Part of a small language model's weights: 5 heads of 32, a variant of Adam for these matrices.
Each number is 128 + 24 x the weight over its row's rms, rounded and kept within 0 to 255. Layers, rows and columns count from 0. Numbers have three digits each. The size before them is the row's rms in percent of the matrix's.

# down: layer 5 MLP down (transposed), 640x160, rms 0.109, rows 140-221, columns 80-159
# up: layer 5 MLP up, 640x160, rms 0.12, rows 141-221, columns 80-159
down140 099:179161084153145120107150159163156138128145103154095145106164148125104165097111176092159146144143154102174124153095084169169132109100144123124127168160113128139089118097153123150152110142145155119123138106134153135092148105126126097122139129
up141 123:105121113188184129136131094153102129113146121152124117085082107178157160128092127112122124136124124139160174130162149136150152172126154131105127131115171106148132125102111125129173094134114111079171146123121122154141137129120121082099096105
down141 122:136157134103125160118122124127088124170116118126149124164090142137112094119119134138140158163086119152072116096121104108149112109144147113130113138131129105082121107107152146129162111125116150132151134126133111112152146136086076176086186109
up142 088:136109145147117119112110107142121139143185161133122134106117108100141129126058135149127136128132096178139148146146115088072143154115145141112111089145158132120131115088112132131149153154102115100173150150129127127149132150117129120140139105
down142 090:141063129123139150123133107102104136141138097119133116097147132146112129113132098159140127097119107143116139119159147081095138130074124135110104107129179190152124100121111120146135129105095133128160160146128135124110093166103121141139148113
up143 111:110129173133125145100102102139139167151156125112127096099088122113147116135116110142142158104125056132101096125092130094132143179117135098128166106095146118124100121117125137118174129139054133107147130070108115136141151137144118103119131109
down143 097:086228070092081116098152128128111151146126134108107135150120116113142118127124149143130156112109108166137131104161120133111143127118159110200129108148025125126126125110114132134146152095121092123137133134138123119121116113120102110112130113
up144 105:117081098141136091128115097120152166097103147110092129066139149176155086144108139122109151079125108088111147124153143123128192139099142125126113129171159127144122101160108150127151125141140123150126106138116140138130172155131139112162082146
down144 101:085110122144086114098124112107137105119145112155111161110116129134186149123146089170127113084148121142164097136146079146139164141122104140137107163157143157091145128154104136114137103098142144107127077136114111156141160142136132178202080123
up145 095:127098114123128086120166140162101152123153124148116128090086107136146130132102130126152127097112121126099111116138142118117170131122176121120157098128159152142097130110127143110137135155135108113145153144137112115136147144158105109169110112
down145 112:098106139147133125150154150143118098142114144108110111096082125076129107108100187142166125086095125124086103155146129116092120143106142164123111119104165151119079143125129126141121097127091105141182153120141140140119153155115130074137151101
up146 103:127097104125143118089132154119115097139169109111106130120133116104135162139134122140132110097128121125104062121147158141122162125112161096112134117118168147203102103146129144115159122150101124078148147137143082114132122152170106113161125078
down146 125:160190111147142150128134126110113063092137112144155124106112124127101142131089148143139119154118131114153100128104111126131134119112125111154151142134107124143130158139118153130118135112085144126154166087117130091124111144111152086143111147
up147 098:109113135161164131127098099141121121131150103147122101104121132140123113123088110145143112107111142101116162197110153108137120134142162075123172104117123208168090109089093107105136101135093157139122133122139118074149137106157159112107104111
down147 095:103106121142139114124131130148138125096086106146152118171113139109118170099196127118148145159114150093172162126102139108134154162120115130108126131120153078107162100147125141126135142116122128131149104143114133153106115125080104110100164104
up148 104:102098109149118182102142135139120137113142146133084120118104127167147142156128101157121142084111128101120134162146181139107159131122144085121146141108143217135116087136130090113125119147135111127145151149149118107121140131125091084092126125
down148 097:145150120138137093142072130156104131109138082153112113143175136073122112165154116096151095117123090125106121163145088129130131177136072129136137092139124168130154137105128171143130158116180115158125106122158127133158096136112145176122130166
up149 091:115112128172128104136143117155086122168103163132111121127107074172143122105088147129103120106127106166156138127162105144090174153149166163116179117158153095112117089106129102132144152133110146098135121130116140140146137132175138135098119137
down149 092:151112093128114102106108127147126132133078090173124114134139102150120102125119107132128135117163164137129121143112098119132123148118152149097091174097119129120115143129136121148120151106090120088116090127100164106137122120141161160126124123
up150 106:135116165146148130109132086126129139153136122144117130117120095122121171130093126142145117173111112189139158140135169148137156128139102098120163077084129076142111163074095104120136172137120096129148158168126149130159137147145108148110144130
down150 095:099102093088179128110140115107156099137195157087094115146123158089124114144090125143083154128105103070121137115128077106115167088105137142149143160158149122178128146131129123138131099137127115122148126127097108137156140087095162144143129123
up151 117:132113151137127101114141115145096117130172130088113116106131123132138153113066102121141115104124136138107109142114146126149154139081139068104133074149156106150112127145116161141177143151085112146169140138142153151133094145130103171129097111
down151 136:084087124122112125099116121099126125071132128137113119157141103147121118148086117125189155176132144157124150144147112128122123113122176124110132087132140098147152086121148094126150105122127162092111158103176139112135080137158135135068117104
up152 099:131106132151136178131112139178137119123174134134142112109110116133124092135096106150109142117133127124090114154115166126125121151063122116116131129108147095156140113163135128083177152154095130126142149136127122117119134180106128114119120117
down152 086:133181164133129134151107139118131117129138135141166139112140141126117126098141122145138116169154116086135132151105115126141094174146113099139120119102127110114165137123130139096107145111156147148169096120141125144115121125080129164100146073
up153 097:108122164136192131163084068161137173101158110120123115122122146108132083126119089125137155079131111121118163096181146072149144128082118140122096112147164112135146109117112155100138153131112147113167104117139157122136112126111147112119083110
down153 112:089075109127118096118105161117101129081143112129063138126112120168157161138143109129165111157087116139148152127128166156093138150145129108143127144159128088133121135143091117160124141131127094147119162141138095143128101158137179109151119145
up154 099:102102144120155126080110148165129108143123120134132140151089116108180109148132138137161144132077149149087121135149146140123138118138120144125155087141128115165128129078106078123119135140124128124124145159135128105138141116170098125108144143
down154 098:112082118132137106133080115101171099150134142106140134126184099114101118130186095125152094146089131120175113140165120103136109146107146134125098136145112196162079153149102113121169096133142193121153123118072163139102087128115124140099133105
up155 091:077117137160176150099141113167162130108177142134129122148107151145144145110116115131093163113134154170092134116175122102133097192066112123114140127160147095136120175100125132096161114137121143134123142106112134111124109149095089132107102142
down155 102:122092141141191162094148115160114113101140096114121128180121100117114170104156110104105096143135140154099126141144157129117108107097134108107140134126183130124126133126102176145113095113153106134050127145097101131128093140141150121137121132
up156 094:125086123152120145095121086166153151137136176103123124098113152116133139156104117128128112102127131143116107107139144098134159127106131104115143102144182122124100140124129109132164177156152119103147122137138108102162156121148111092175119119
down156 092:105093146102121171141088106115159106106114093073128129134173147139113151183142132148112148099151123151153161122135121109082175089138144116109089136118162101133117164143103116142125119094082157132161159134130110124128129139110161098126132114
up157 096:072121103194147124123114089135117109119121176160115115090131140128116115100096134181088135109122131179107152174132126106103127121108118125124168119125129119126134085113098099148154103137064128105154104117115140137132136152131142122138128115
down157 106:112088123127139079143184104133127110170123163113069131130128104143152095155130128144118141155112120151118111109082125161150151130103132109140124096167088143084112130137146143143120107139146121080084118132168084160142159139147147084111115141
up158 085:097104170131145108107119138138083101187166109098129130115107115113185116095116146109172110121108100129137129127153141083147116138090172141111102086149146132131102122098142132097117136147122112173155137141134125138130156149158126136121108131
down158 093:137132153104119120157176172148091124177114100108132107086138100128124135099120160106121080146126138121117126124115111098198146097132144113107113130103139162124135094111138186096112115093127099202110131148113121116114178105155150120174089144
up159 110:124118147116154132094105123167142129129146094126131129112101124085156115148121101145117152083123097113132125134133135116152156179079118135126088120119154114172124118119129162084138124145130150127137168101153138145139117180093107129136121098
down159 104:149125147118120116108122175149098083141132108184113144117139122102112124111118120128120088099102098109102146162101150145138114101129135125128119165148139151147124108145099175147097099143118155105127107092103165126102087142174134125152146137
up160 093:112134172104136155098140119126133091100145126123130112119059121136126177137126089134114133142111130128108165112165119143127154149129117126116174106163130128172153112131141139148140109153108058123154139124112126161136099160122100138143115090
down160 089:138145094149128130136103127105137145154132125115151094177162130151114073126127143085090164129153117131137155168144133134180127098161130150131100115083109111143087118109128092122100142128123173100135110105166091137110111152090120133127153131
up161 102:064081164139143151078072062159106144109163144144132134134098116102133148141138116155121137130075148174129139160118105119091113122115128122124135066130123145112142158115116099103129123139121128129122126156136127105143123126113142146082156159
down161 100:118119132080125080141111094123175113149140119170156107133154110133114114136107161156150130155117115120134100108125123097124121161127130161110156130134071108091137148165144124115101120139168136173175125130097170147126109147110171131124112132
up162 102:105095128182152150155132102140108108099116160144092136146144119129132113147124141135103123119120091154092141130163141119087142134094146116133156150161146145100079145094098117151125095137138121118136122151103062156148151126158117111158126132
down162 098:104106086116152124178159130125124128125126153141109151126139058149124119104138143155174156105104134114119107121174137134130060171146142157149119143150108163067120102117085145125146157144140138125165152133138141125128106110123140120140150103
up163 100:096096171135099141119080136119094105142118110155143131118145132101155112162139115138175136112076131155124152161119123108130149104142116092124130053127143152120156139141093086126179094138096110106155095169144166082145125111150137164072148152
down163 108:111105164148134143102127092139091110135127064165165138144100133148130136129092136126094155137106119127128065140129124105107157155115133108122131128146101133142120162150115126113129126119109109118104096170120148130146094144091148125105122128
up164 091:128115157112087135096118152153127137128153141082104115152115119113162097155124119166160173074105122168101086154134170120112129158079126122126118125124149146121109125124120151101167095138090114133142152111113112126125125159130126126097153084
down164 075:129160143177144124147106123124121089124164075098103097102112137163165118102124082187128110158156169120148157134127120134121135156125118139136123126118065113093114152114108134159135106124111101110147137110117158133135161165087156097146149147
up165 099:138121138097146108125160100174132168091136182082110121088093130106126096148075110129090156094133101165136166119131150096104138140091127108117116052113195105122116153130134135114121147136119139136128128126143161154134129140130099130128106098
down165 113:120075101121116117153121144119153174142170148112115112144152123123099105192106129092118110121109107125133104097145149121127122108093107093116081132148133121139113126111165118151162139111146135116155116117186099089135144136181097115108133150
up166 085:114087123117081122137131130144149149176132126109086112121143107127106160105104103124123140113152115126147128135117183132129114142133155117104126123107112137162134114084128112135149176135153121145109176167142120105132123116150149116125100095
down166 091:118142122095123161111148104120139091133110097088144136144120137137138118153134152134126097171107141097153137093134122119137090102095167166126153116103142134116146103106124121092145140136119115129152118089091153105118131132098124141158132136
up167 094:136100127115140097087141128147117134143171109095131129100078099126160147149100118111132097129116134129122136118138130095124174146124179119117144057114176140142109156122144148118165112158080132137130139134134115131139143176163115147134155107
down167 098:131101109101138116105164111127128113120165110097141106086069089107121153132125116125115143083149144136134148108104151113085183149130164118124148133139154131120143176153138125131124100132086091133160138119131142103098132143115153107130118129
up168 102:117104159130144114097111100135135154121145177091116125108098116092137108153133135121116146156142130181135122119145150118092144133084151155116096054108128127108127131087143149127133161137123105132129153125111126119130127171148116109130166067
down168 097:144099138160114103150128118084094108134095144165111122140121177177126127143127117129179168174139110161130160119148123118078134095136107101105124107134103080093107108125127124127100126116092119141155140167153111106137120139122132076124135130
up169 092:077113099115142184126086078109124099146120123089128120138167153155113130124114116129124146143136076157133168112140136127135130136087116119106124135156147125144116116125108063135180143122169153057146123146135094139136173168109144093139112130
down169 089:129142104109086125147106106105149077172160112131139143115190170157121125118132098126138150155097151137174091134112175125144102122091105136139114125117152107092107134175132109129140142100130149153126080147119154170133148119120105122110122132
up170 096:129114164127100134114143110098108128173121145113115119103092085157126170127111153100165139116129104157119103124099152139107170176123153120113165117117163076135101113127139141116149141140141118121107109125137135101135127113156091139129100148
down170 088:119133168130145151155133158127110152131107047157165144106126115124124149101169133131137106152080136156113135139093128127156128163139148094151172135143077107111153133117142166109142131143070106145146109115128123122139141116118131148098140150
up171 111:120113131165127126149129157172126124108143173116141121136111108101133149162125106144089130072123111135151116142158096127145151145091128136113144128081143119133116090118148106120187135131100120124139148154125131101151132106137162130089105115
down171 101:139128132141085114130141142199096067116139107107178149133104174119139122079120123140137098133146105113111108119124122160134139128108093137143090143081084103090111124114109140100121144118131132134120128100154131095143161143119144122170150149
up172 089:121115068122158130139145138139106096130138152161104127114085103150152166136104102138107143122138137116070138100165152078153141167121150106121110149137129171163109137106134129122112089150099103125132151166114146112119161137114093070132104110
down172 098:150148145138138107092114079100107141133146122108102111126171112131144104132160163160126172086108148108156109144119102148112153155117124118145180147135129123095105146147138167116141096115127156154130086123090124148146098137103163167121172139
up173 076:083123097102167156144142105140143132092152128103119090127102152145159089156136126143156136111115143149106148138126143094124134108089106095128110108120185180143101143124127147123151107130133123122159127112142138124125140172137100135108111099
down173 071:105181123143147143148077124145090135111155107137107140142130146131103119125102071173118127128124120092160158112125159187107107143104135119156110126134110135141142092125134090143144138111174149134134162169122113119184129113091171140096093119
up174 106:094099134178130107128135131149133144108147169079115146135085103097146153115112155112149116133107084189143099120125149120074129152121129129119130093109135146111111136111135116115145141144092114133120138146100131127142136115174088127112146134
down174 092:115112160135113101097105127108146140130129134117095137100117147158143155128121150130145119117095153118172107100139174127149130119135126152150125132110119104133111115124117122159131091093112116128106148060130138153153138114154032120144134124
up175 104:066111111196119118136125157120146150172163162141118111095134109176132146132130096134099129124142126153117130098148178099124122121131162161106147102085132097173150095131150150118155185141093100143134172128130114084125115099138125130107116092
down175 102:196137102140155122136148126109081108135146116130177143100136108124124119124136113156122128173122124174102122087115115125089078111118117112127093095144129104119157082159137153132132104113129124155121154118162101064134112125111158135145152160
up176 096:119110164139117145099106098158157143149153126100126110125115155086126114173109130123127136086149121141116097144140146074114143112104124138120141096134156133143087146102118148103141137144150138096150162114146093117142108174122111114108158100
down176 102:109074142145111127096117103133146142159150177093126101145149135140129139142147135143167127106172123138126106119133123112128131107089119181107109089111174155166117153120149141085072110136138155106124137104166118101089105172113114143098175100
up177 104:122101146143130130097101102121158165109158091137110110148103139091137137150082130129119079103120118118104148143146149132102131139145156107121141080137133159133055155132074098155136156136113134115140124170140101115156136116158154113077146133
down177 118:128083126123124127124157160097168140125123118120107146133131109108133100125137140141135150098121168098122128170091094152088151121136108096121135120103141092151109124136136116097117064146161112174162165116141123132159111121094093158147111139
up178 116:086098147190150142072110141113082107115154129131111142106103160152129141142125129119123121115132065144147145157120155111092157160113121104122133084122151143136089168126120132131154151150109141154124116130134133155149123158115097135114142141
down178 114:154132119125123174108123118125104165147157154157108172129130102123129144135150167076122116093108137156132138120108142137135117155127150126130092077159139133116137100130134125135112103127138148102105107118165087131135122110096148112130137101
up179 101:132118153091089133096154088121141116130134155102129115088107096125156147152100129131165102125143137171112136160087150135147160118149118113119144096085143133138114140141098115131165171136120107104135111112137122157139140182140131152109145102
down179 110:165074154139171126125139120118167123095154149076099123116144136125132125105192133149104070118143129109109125132155121152123150148150151093117143092138133135115169120093199144099112127144144137091107149101152091126094102111136132125100145152
up180 103:125102097077188113136122103157120161098149151091116123132132139118131115103087139141132129060133127170130156112179135126127157126099129107130137096158142121135132102116117084151105127147133116083126140116147150075137163101114107103141071119
down180 104:182160139102126133113115114163128168125141107139165123118167104139129121092121134112150149113119136117138135125138143096147086119155154133099167134131143125105139122101093162059102139118106129124115119155132130081125136143116116149154184122
up181 108:087118118141166164127133146120099127125162162163117128088121138112146123106132134159100093140051099148115134150133156136115103119128150090126185148128174164124089154145148099151124103126123137059127135125101131124139138132199112129089121141
down181 124:156055117146126123178149122124186111116113164131163099126128129072091124100114130114150119117058120122092133122120121106145118134123131183143129162123127149146113084142141151151125107135124186107111083126130099111133105092082133138127123121
up182 103:103105144142121112114094100168152122103121126156114115114122151181132078146106091123146126093132107123155126131111139132126157169122101138117125091129170133133120108121132158092177116137164118147127125098105138138153109154101115117159084107
down182 108:081124104128155175104128134144139138147137130151163131128129160094117132155075138109166118157150133153126122129136152131078131131147084152117134114108138131123149089114102152113115119085136086109178128089123098108154152093150115140114138083
up183 107:099127146184118130089156120158150117091162130157145137099070129136165162115089113138128133131108108153144139133136149105137150146124099150121150095129128085121140103132128089097140155138105130137145145103135136137125105120130130157143150121
down183 109:171113124103134100154100106125125123162105133154110114160162125101095090148111125160146143123130134100108107131138142091142109132121154086141089138117157121127108144156148151184115123112122119100114130152127160089151128138123092097114142165
up184 104:123113150120131149120137124146110154153167154108117138102094121093126110156111120142113133148132074150135147110155151108127144113097140113122129066128184123133140147120130134103128168151128130112169152152159146141142121141138087108119152116
down184 115:123095152122126101119130107137171128160096119125096123088116114140119117173149108112129123133144132071159111123142162135150177101129124134122117146132127164106196148155176148094107115131125182126141128107133164104128130162196104183108126128
up185 092:139097106102148135114112104137099117119113181126118122102122131113148111157095137120105108125112111170131140123176117098117139142094155113124124095151187154116116115123138153142146105154130096098143175121149131107149160154151085113133106132
down185 090:095087121107148131091086145163131151142140116143137128102130125118144133184107117124108125083098121133081126166137145063129149142133156122095142145138157131140100143156114170109151112137133123129154169112138172115155137166136119055110113102
up186 095:115112076114117108118170124133142125128171141137150137137099126147140151123097113124151148107145127130124140116131086127123093127112147118128096133134176148139090111134121117105112097141127107158116146111129135121127148164107111156123142140
down186 107:104061192111093143180119105141142138152080155106102106116147102132096136150165107113089142107136093126118116083125069159088142119143122127123116110140141150101085151114158149138121087150123142129135110134123120142120148166070140115107096134
up187 099:127100140156137117137138161101106119154168136167115125116101106144152142173128102102093119156146101104115137159162151116111185121118133102118155131105139150171120120095125124131147178153110099095152136137138143134139148105106109105073075132
down187 098:153097142130111102144108094116124114076155156111125131118145125155132144150139147181154160133150148158182132059160154159127136106114129172123112105135134104139115110158180103120126142111114118133119111108096118108106152184134110138111146139
up188 110:127083126133093129078114144138135115161160146112101132143103117106142108147127143168179101121105117156106108106172180126095143153151114126114139060157148136132104117113111135095097155142126127079140151133126092119128126136152129118132136115
down188 127:152098139122073140131089139132101129140143110074147116139133110123115122129143102174159115096139146140082128141121124086113117124172145117132113122145191095140148134152117172099091119132118130107115123134120126139130100114162134188145140120
up189 097:069090127130174156129099088127109165107147144124107105127107145126133151095119107149151130095113100186077153162145131131129098167087132110118163146151142140127126127112140140103172095141113140097134142098125145134127129123119166148088110134
down189 108:156136080126158129101150124075124161180164109130126127159102161082113166122093158133104118155135157132107103132117091154131080148067148104134127128126107098106155141121124133098103133145090138113119120154110130124139176143130115133134126123
up190 106:103112126110115124090125113157142123147142122114116138105056103153160165127095106120123127134123096126127168154147101127093152123129174126133151135180143158100092149138123101104108101139084125141134151131166172153143150185161149138111146141
down190 106:102106112123153147099117141124109144116124138163137141102146119122093112083116151171154106068129125145159137172158095128131101118108127131132113129136163164149113154143108141146129130116154194111124136142134109154120129142121109096146130135
up191 094:115088106175117129099122124138125136143179146121129141112118119122152146169103105136135162132094094150127144126150139099105154162095151126121139108160181120141121127116117132109149146151106129087148125109136114126141122152134082140136109121
down191 076:120090129163128117160110097105110154155152158160102124111111113153125177119119137158158115110112067158105130140158153099122126137085142122110172142099148191133092104106135148110118160136147123138150138090136102135120152144109142102101126144
up192 105:081108161094130152131092092118151116143126104077109115125098127127146127161150124155132158083111096156113153173143113121090179110103145116128138099178135137114075157096092131095133134145149111117122118147162110144152159111186155158096154111
down192 106:124093076135111071124143139122160118125123150146129161158102104103132108156117152120153114154098142134147123106147117142139100112109140124124113090130126152170136114119159084078128153131130148146151183153144126104090111166129100116115135123
up193 117:092108176151088134078106125167157150135138121099114123100125133124144116130130106153108123095101138126134131162144127138135204151095089087130139086137145106140136116113100123112156108144107099111130118115153134158142095152119126172131151116
down193 106:069109162141091130112132099121111102114123162147111105149174115125137118097147101139124121140159116123148082117126141176132130124137137116134128115067142179117144163126140115084136139129118105132113117147159134144113158094124114132133152104
up194 116:100124131134176128141127069140128161147141105154118114116120132142147107130122084144120170097094109155118107124115131115105164167101144112136161099156157140175073137112059112111121131136128097131134148106121112113147145120129096108127119106
down194 104:097253107088091129123127137165101138146120149095144103124124139116123128107163106133136131126136097132129141145126136150117151123127094077194164128112030128109105118121115147117167089082107126104134132137133113156111124139148110103143097141
up195 090:108128126132139134067117110123120121125168133136119125098122144140153122133118139137109128116112098152124130122174121074129168118097141136115126100189178154132102148132134147120138096146117103119147159101120132136140120197133090155128143142
down195 105:087059104129110119067132139157143134156120164126111090118122120134114144119087145120160141098116092173107110120132160093093159125160159154089097133163150147128103112166121129099141113133116126133148153120147115126138085111165123119085137138
up196 114:094101166118154107132107134124135111117163154103114129123116120200132121156117128154149148114093085183121105112151172111086135131099142087105131080158187118147096107121127089095167161155137108115124178157136141151142160141136128121125108132
down196 123:092065169109104134124078101142144119102134157127112129141119102133120118098083169160125088117111153141119158147169154148136133158124129111143099147172130163102189125107172158082107101125104146111114108093100165136125132117159158136132094133
up197 110:141106110159119107146068074135111176116158138126127126125138108132128130171122150123142109101109120119147145144168125118065128118096160080104120114116131158110112074102151094137132153144108089112143135137136146119136128128164138109120120141
down197 109:129085127156108153140086102153153134151145160143119124171161107141104123099121182120145124181113150074131107137086145163108111132147141128119122144117114157141136107127111114124126137102128166112142163131099120129157089103132164133142131161
up198 103:115102172164089129102084114134115158147123184113073129107119105153136109127124122112123123068160120102119121194137141138108162129121104132109135122110153164177105140106118121140141129126143147130163105141107116142129135135114110131079144133
down198 096:149116125117131141111149098101105103112095075108140108099147183126092158121117118134096152098148155128138163139122123094115111091118111124131166093202129072122096145126116118131098167143091118115186114147126115140119149147118135107121097148
up199 107:143111126106070143135122138113115167161141123154103114140130139124132114134108119153115157097127108123084102139178123130114139148145168062123164105165153095145124151160110130148161122134073121144110104127132155127149153100115120123119101146
down199 098:143134129130108152092146140185112158123131083165133152113128107117166076140080101122104113152107127141128125104132125149137133121131120175136112126151091118174205099126114152162125126140098172135111169119100128112120141091110123134153143115
up200 106:117112124160127145117142098141157159120123109156134114124095113128159149132133147128097149120133113124124107160195132104120141178110139122115147095119164137112120095129129118088167121147110120114130170112148125132139119167141097138147084137
down200 104:122112099097128133103143073103159164122099140130122106164121072128190121139127159136097158141123097116098131124148152093088098147125181158142171149117152144135102149132149143121129105110141128123112179097113108128099151130149164104148130168
up201 115:117081119127158117117125080181162131091119137134128122084109132150165157155096111148087098110124087153164172100141106099101167191130156098113151105117154133118119096134108140111166134142125122140158152150128125133146118156134148109154115099
down201 123:113090115139176130132106136116122173122107134119102105126104123109131144135107161152124108135132134130147155124156146154153084106105171144133141144103111173121139102136107167136103111100106142124133179100094187129126133120134129144135098116
up202 108:087100171159173126143123138131077128102133142140116129131135140120120139150088115113094149114100105181137128146138128121098180140113118086115125126139157117152150106084090109120179119143113100090149151170139148161153147111120135088136087139
down202 109:162093146113167096144152137131101156141150151106111117105165139112112121126121134105133124104117138137144119144110113153172170125125107109131145138122166147135085114093160119070140148155125132141112144097110138134134186116146146135130114123
up203 097:121127116141147147098159117123089085137137148135120115081116086148132112133093146177085142135086096151101147109185126135119152152109125118119129116167174168151125093117153154121160098123119137093137124124120107146146151171108097072158086111
down203 093:144146118101082120077135108148144074149130133113147114092115082158117118143100128108103088147148111167125136123127093160126100090135122136140136167152116158152161129141129131115146149095171081118073130092134122128124135152097150110102151145
up204 111:112097131163164158114111113154159141114134162115122123127129131145146099128146111155109129119143143157116147123139134137126139156061082121116087079142130140137148127095111141143174118135125099157140162119130136123132114181100136128119141079
down204 139:104097160122116116115106122163111149117121152087120131145121116143121163162157136110124159159133151127124159060123155171131114111143098108118083068163108119065145158104161153136094134135138105131131152170142152122144121149132127102119157163
up205 110:117107149122144129077104125162099118099128128119144131118106107162161114179108102128124104090099130130151159101186154138119165176114129155108088079121159104135135129091106121121157119135125125144137142127102110131151097190161086138133157130
down205 105:135069109111146111096137132131109118137105140134130160111164130153123094144164112162154082128149153119122162144158147161050064099137103120112117126145158108152155134124144115121126127101130133148106131106138092101132113188126143136160156127
up206 096:131130131162140114126146088151132105112197106111147129123126105128174101136116114140143150117146069131152135131142111074093137168078106158125103132159160102121118155125151149117124111151120113099128126120100119147131102181100116119155126084
down206 104:165157127125091145109165163142109117162108123128164118107092112077141104147111138097107136133097128144081123152126146095128128160176162132145101099129138142127098116102134129107115134153103120146129114133157117106108181130127122114122154135
up207 109:107102149163129174146161129149157139100113147122107114115107117123137142144122109145145105113091110128133135100140151127118183145133172112117182106115134149134063127135129129110164128137118121125127154122129107139141129148157144120121161107
down207 110:118092178129174145070132169146147142164095163140095108106102095129127127105119133146145144118176148159144106123103114155106147153095130141153113149104149128100133146099078181123117104118137117128094114115098082099122110133137119129142132108
up208 090:096102137131120125150088097133111126152155101121094116088149135174133091122113128163132149099115125137093146128108184118135133168098130117128112118154160116153134121140114121121129134137125117124123145151129118130152165119175105094157111096
down208 101:165115075131144089138143103173126160089153114140091127147158129110100141131147156091136127173145122143112116106122160101127114143102152125135089115118118130167137155110119140132183121127137164130150132146130103120114131089100128112147116085
up209 102:130095131129132109136135107145100150126146144086124113107123100133128100134122128140111126119098105123110159141153168092112167133113155117109143074149166129166133138136112110113139140151110143097148140157151140089144155119124157146065088139
down209 117:147114152132127092120129135118133136172092115120150120143117107124117139140139157143105173103128167136106133151111143099144171103102131112121120088133188125152128148134121131097119111120121131126153146130162127125124105152135159156115141109
up210 101:122116141174138099152153086179121142136165137114141143104117133133154135146110145119135154093148122162158121108129110131103122155085146118123103084114167099114137147110145120123122150148110090115117149135143153128139142110121087165143127112
down210 097:118121151108106078143151104137149134150122167131138131091134101124145099159096137120143119180142122144134128109155143133104100139164100078147117058138130147095117121082148131135121127152134121127120097136136095114126154141089106126115156119
up211 094:142132179138119141133134082152139087166138144104129120100090110128126138144087121175092140103151110148163153115131139117076137143087138116121125083125142144120065086112147147092121123126107118117133173140101103142158143143165146157163171097
down211 094:147101169146128110099123118140077105114114132122114108128114160181138136146118155141154084123157134137117122137123163153103159146109110153137115125139096137098126105112120147150136149119074142140143140121102097127115133112086175120121154165
up212 101:131126170128123123145134135113098096132123099170107112143123148120193100175102147112139146128131092141133139161127122127108182119123121115112143127099145167152125111108131144133128105138098119064123117133131170093147101171120119129137084122
down212 104:138144126112156091132147120102130106133087082177091120142152102137108178108100131112122135124148120122142172143142114112162132151140094083116130164142140170098107129125136116134130154123126140087117098128140142122134147153136152151128094150
up213 088:103107165148098088152125103107166124175145113094111127131124157087147090130141116123134119128136114160142074134123119124085139097151168134130129100134139111089128158097129123117156147143163092075133126113159110142137112131120130122151132116
down213 083:147099123128104159098130123193081112143152128131170122148080136115150115111145092078116144144130158097142094109112166135091126176161122135129133151151140143102121114172123129122115125153118090146123120142135107124090142142110090097148116120
up214 098:119126135128111110119143098108144133099153152156136121106138120128150085159149111168110144106089122157130122117172150092144148165093097131114131112090177126139185134118150154117138133142123143111110126105125171136121136154090110107115089095
down214 099:117149124133104122084098133144136116140136111127165125147143147144130175088120145129153166167130134131128142134128100101148142097122092089153154130121112109104109155145159174125096126185126117197102109103114088126146120109147149131133166131
up215 097:088112146138174132107116135118104068164085102109119122144152154135148139133070116131150094147101108126131150116106114150104134162121166120114128130151141159173142141126074131144129101135124129123179152130171108100146134122135150076101126130
down215 104:119165150125153121135134130121107071129122138082133133153134162150153140122114139144129121156145142078172153103105136150122100130122150145110145110116126138165142149121116117161126103140106125158163122108142098122128069120136157099081154141
up216 092:123104123146154135108121127112139110129159124120139128131088157152140119150112124137108137115132103128117133156163130073099172131097182109123130113195173142127073129112108130138130145156114144093148140123172117123146138167162140120130106126
down216 075:121116125128138130134146121139104174122126118111120126097141129161147162142110085121169114100138125137142148123099151098132172147100145130103143124114161158153070111121078092069144126093122120121089154120139070120140144155110156137128118099
up217 093:120106130153113130099080175096092143164122121144144123138097115090174086140114144130138114115068108169105118144145133113135104130137140108117178134138127119105109112087112097124164152132118134122139116158117123140142159100222126112085123147
down217 093:120073139123130121142082083124149129115140140099163081129141114104133157111145128178095107137204167136101108161161132089118144122120128109142146121143136143178118152137108142141136127116140126189128117119110134109128135156068067125154124121
up218 048:126110133144111121109112146162136170103137115108132142092146123094142115139081072123105126133120087131082134119121141100142159127148154118079125096085164131119081113103117132142132125195115132106097140123098104084189146135126147099128118135
down218 056:119166157143130127169134121123135116138128142130092084151111156110142120129119172127117145123120148113170136129129143159106122148084103097255138130138095116137159128137129126128143150035125112116144119177133156139035123119152120140119116117
up219 101:093108139116135132112113146114108151131153129101081101124142173125120136137083136107120130127127143172090122154111149084124130126119159086122132123112134146152087151085090154147137085135112095135110096164159155082149127118143114109089138151
down219 105:117089096176127157112146134135132133112148120127166102166094183144116136157127163134118095144110114132131139100139140122108126159152119134107109152108160110122144119124165123129158108141151133172128148139128099125122125131127109147127157148
up220 106:115116163150144112135142070126147153100153144119111116114121148129137142150103110189150104080074086164120127128150150092114142136103102106111116066165155117158106111128123128095184137143125136133136148114110137139146128141099168144113115100
down220 129:135079124145133135084104121150159130135143112115134161161139118135128103116097160137121092120156137137098111150150148119114125114100130127109082121138172184148101150088115138052101121126127169092133125146130144123107117134166151138093118138
up221 100:107110160145098113093133126167147136157119164096118118138133156124136093130068131135129129110120125182093124158139118116120132140129138150120129109145141110166105151120090090131158174137115130117142123108111106114134167133125114123101160095
down221 092:163138130109167120135134109088087146132121134135170135090094120140126073087096115120131088124143132099106174136135122110149102159119178129148166154104161175108110098097142127152130120130082092114182102117143128128107170090160121127144092129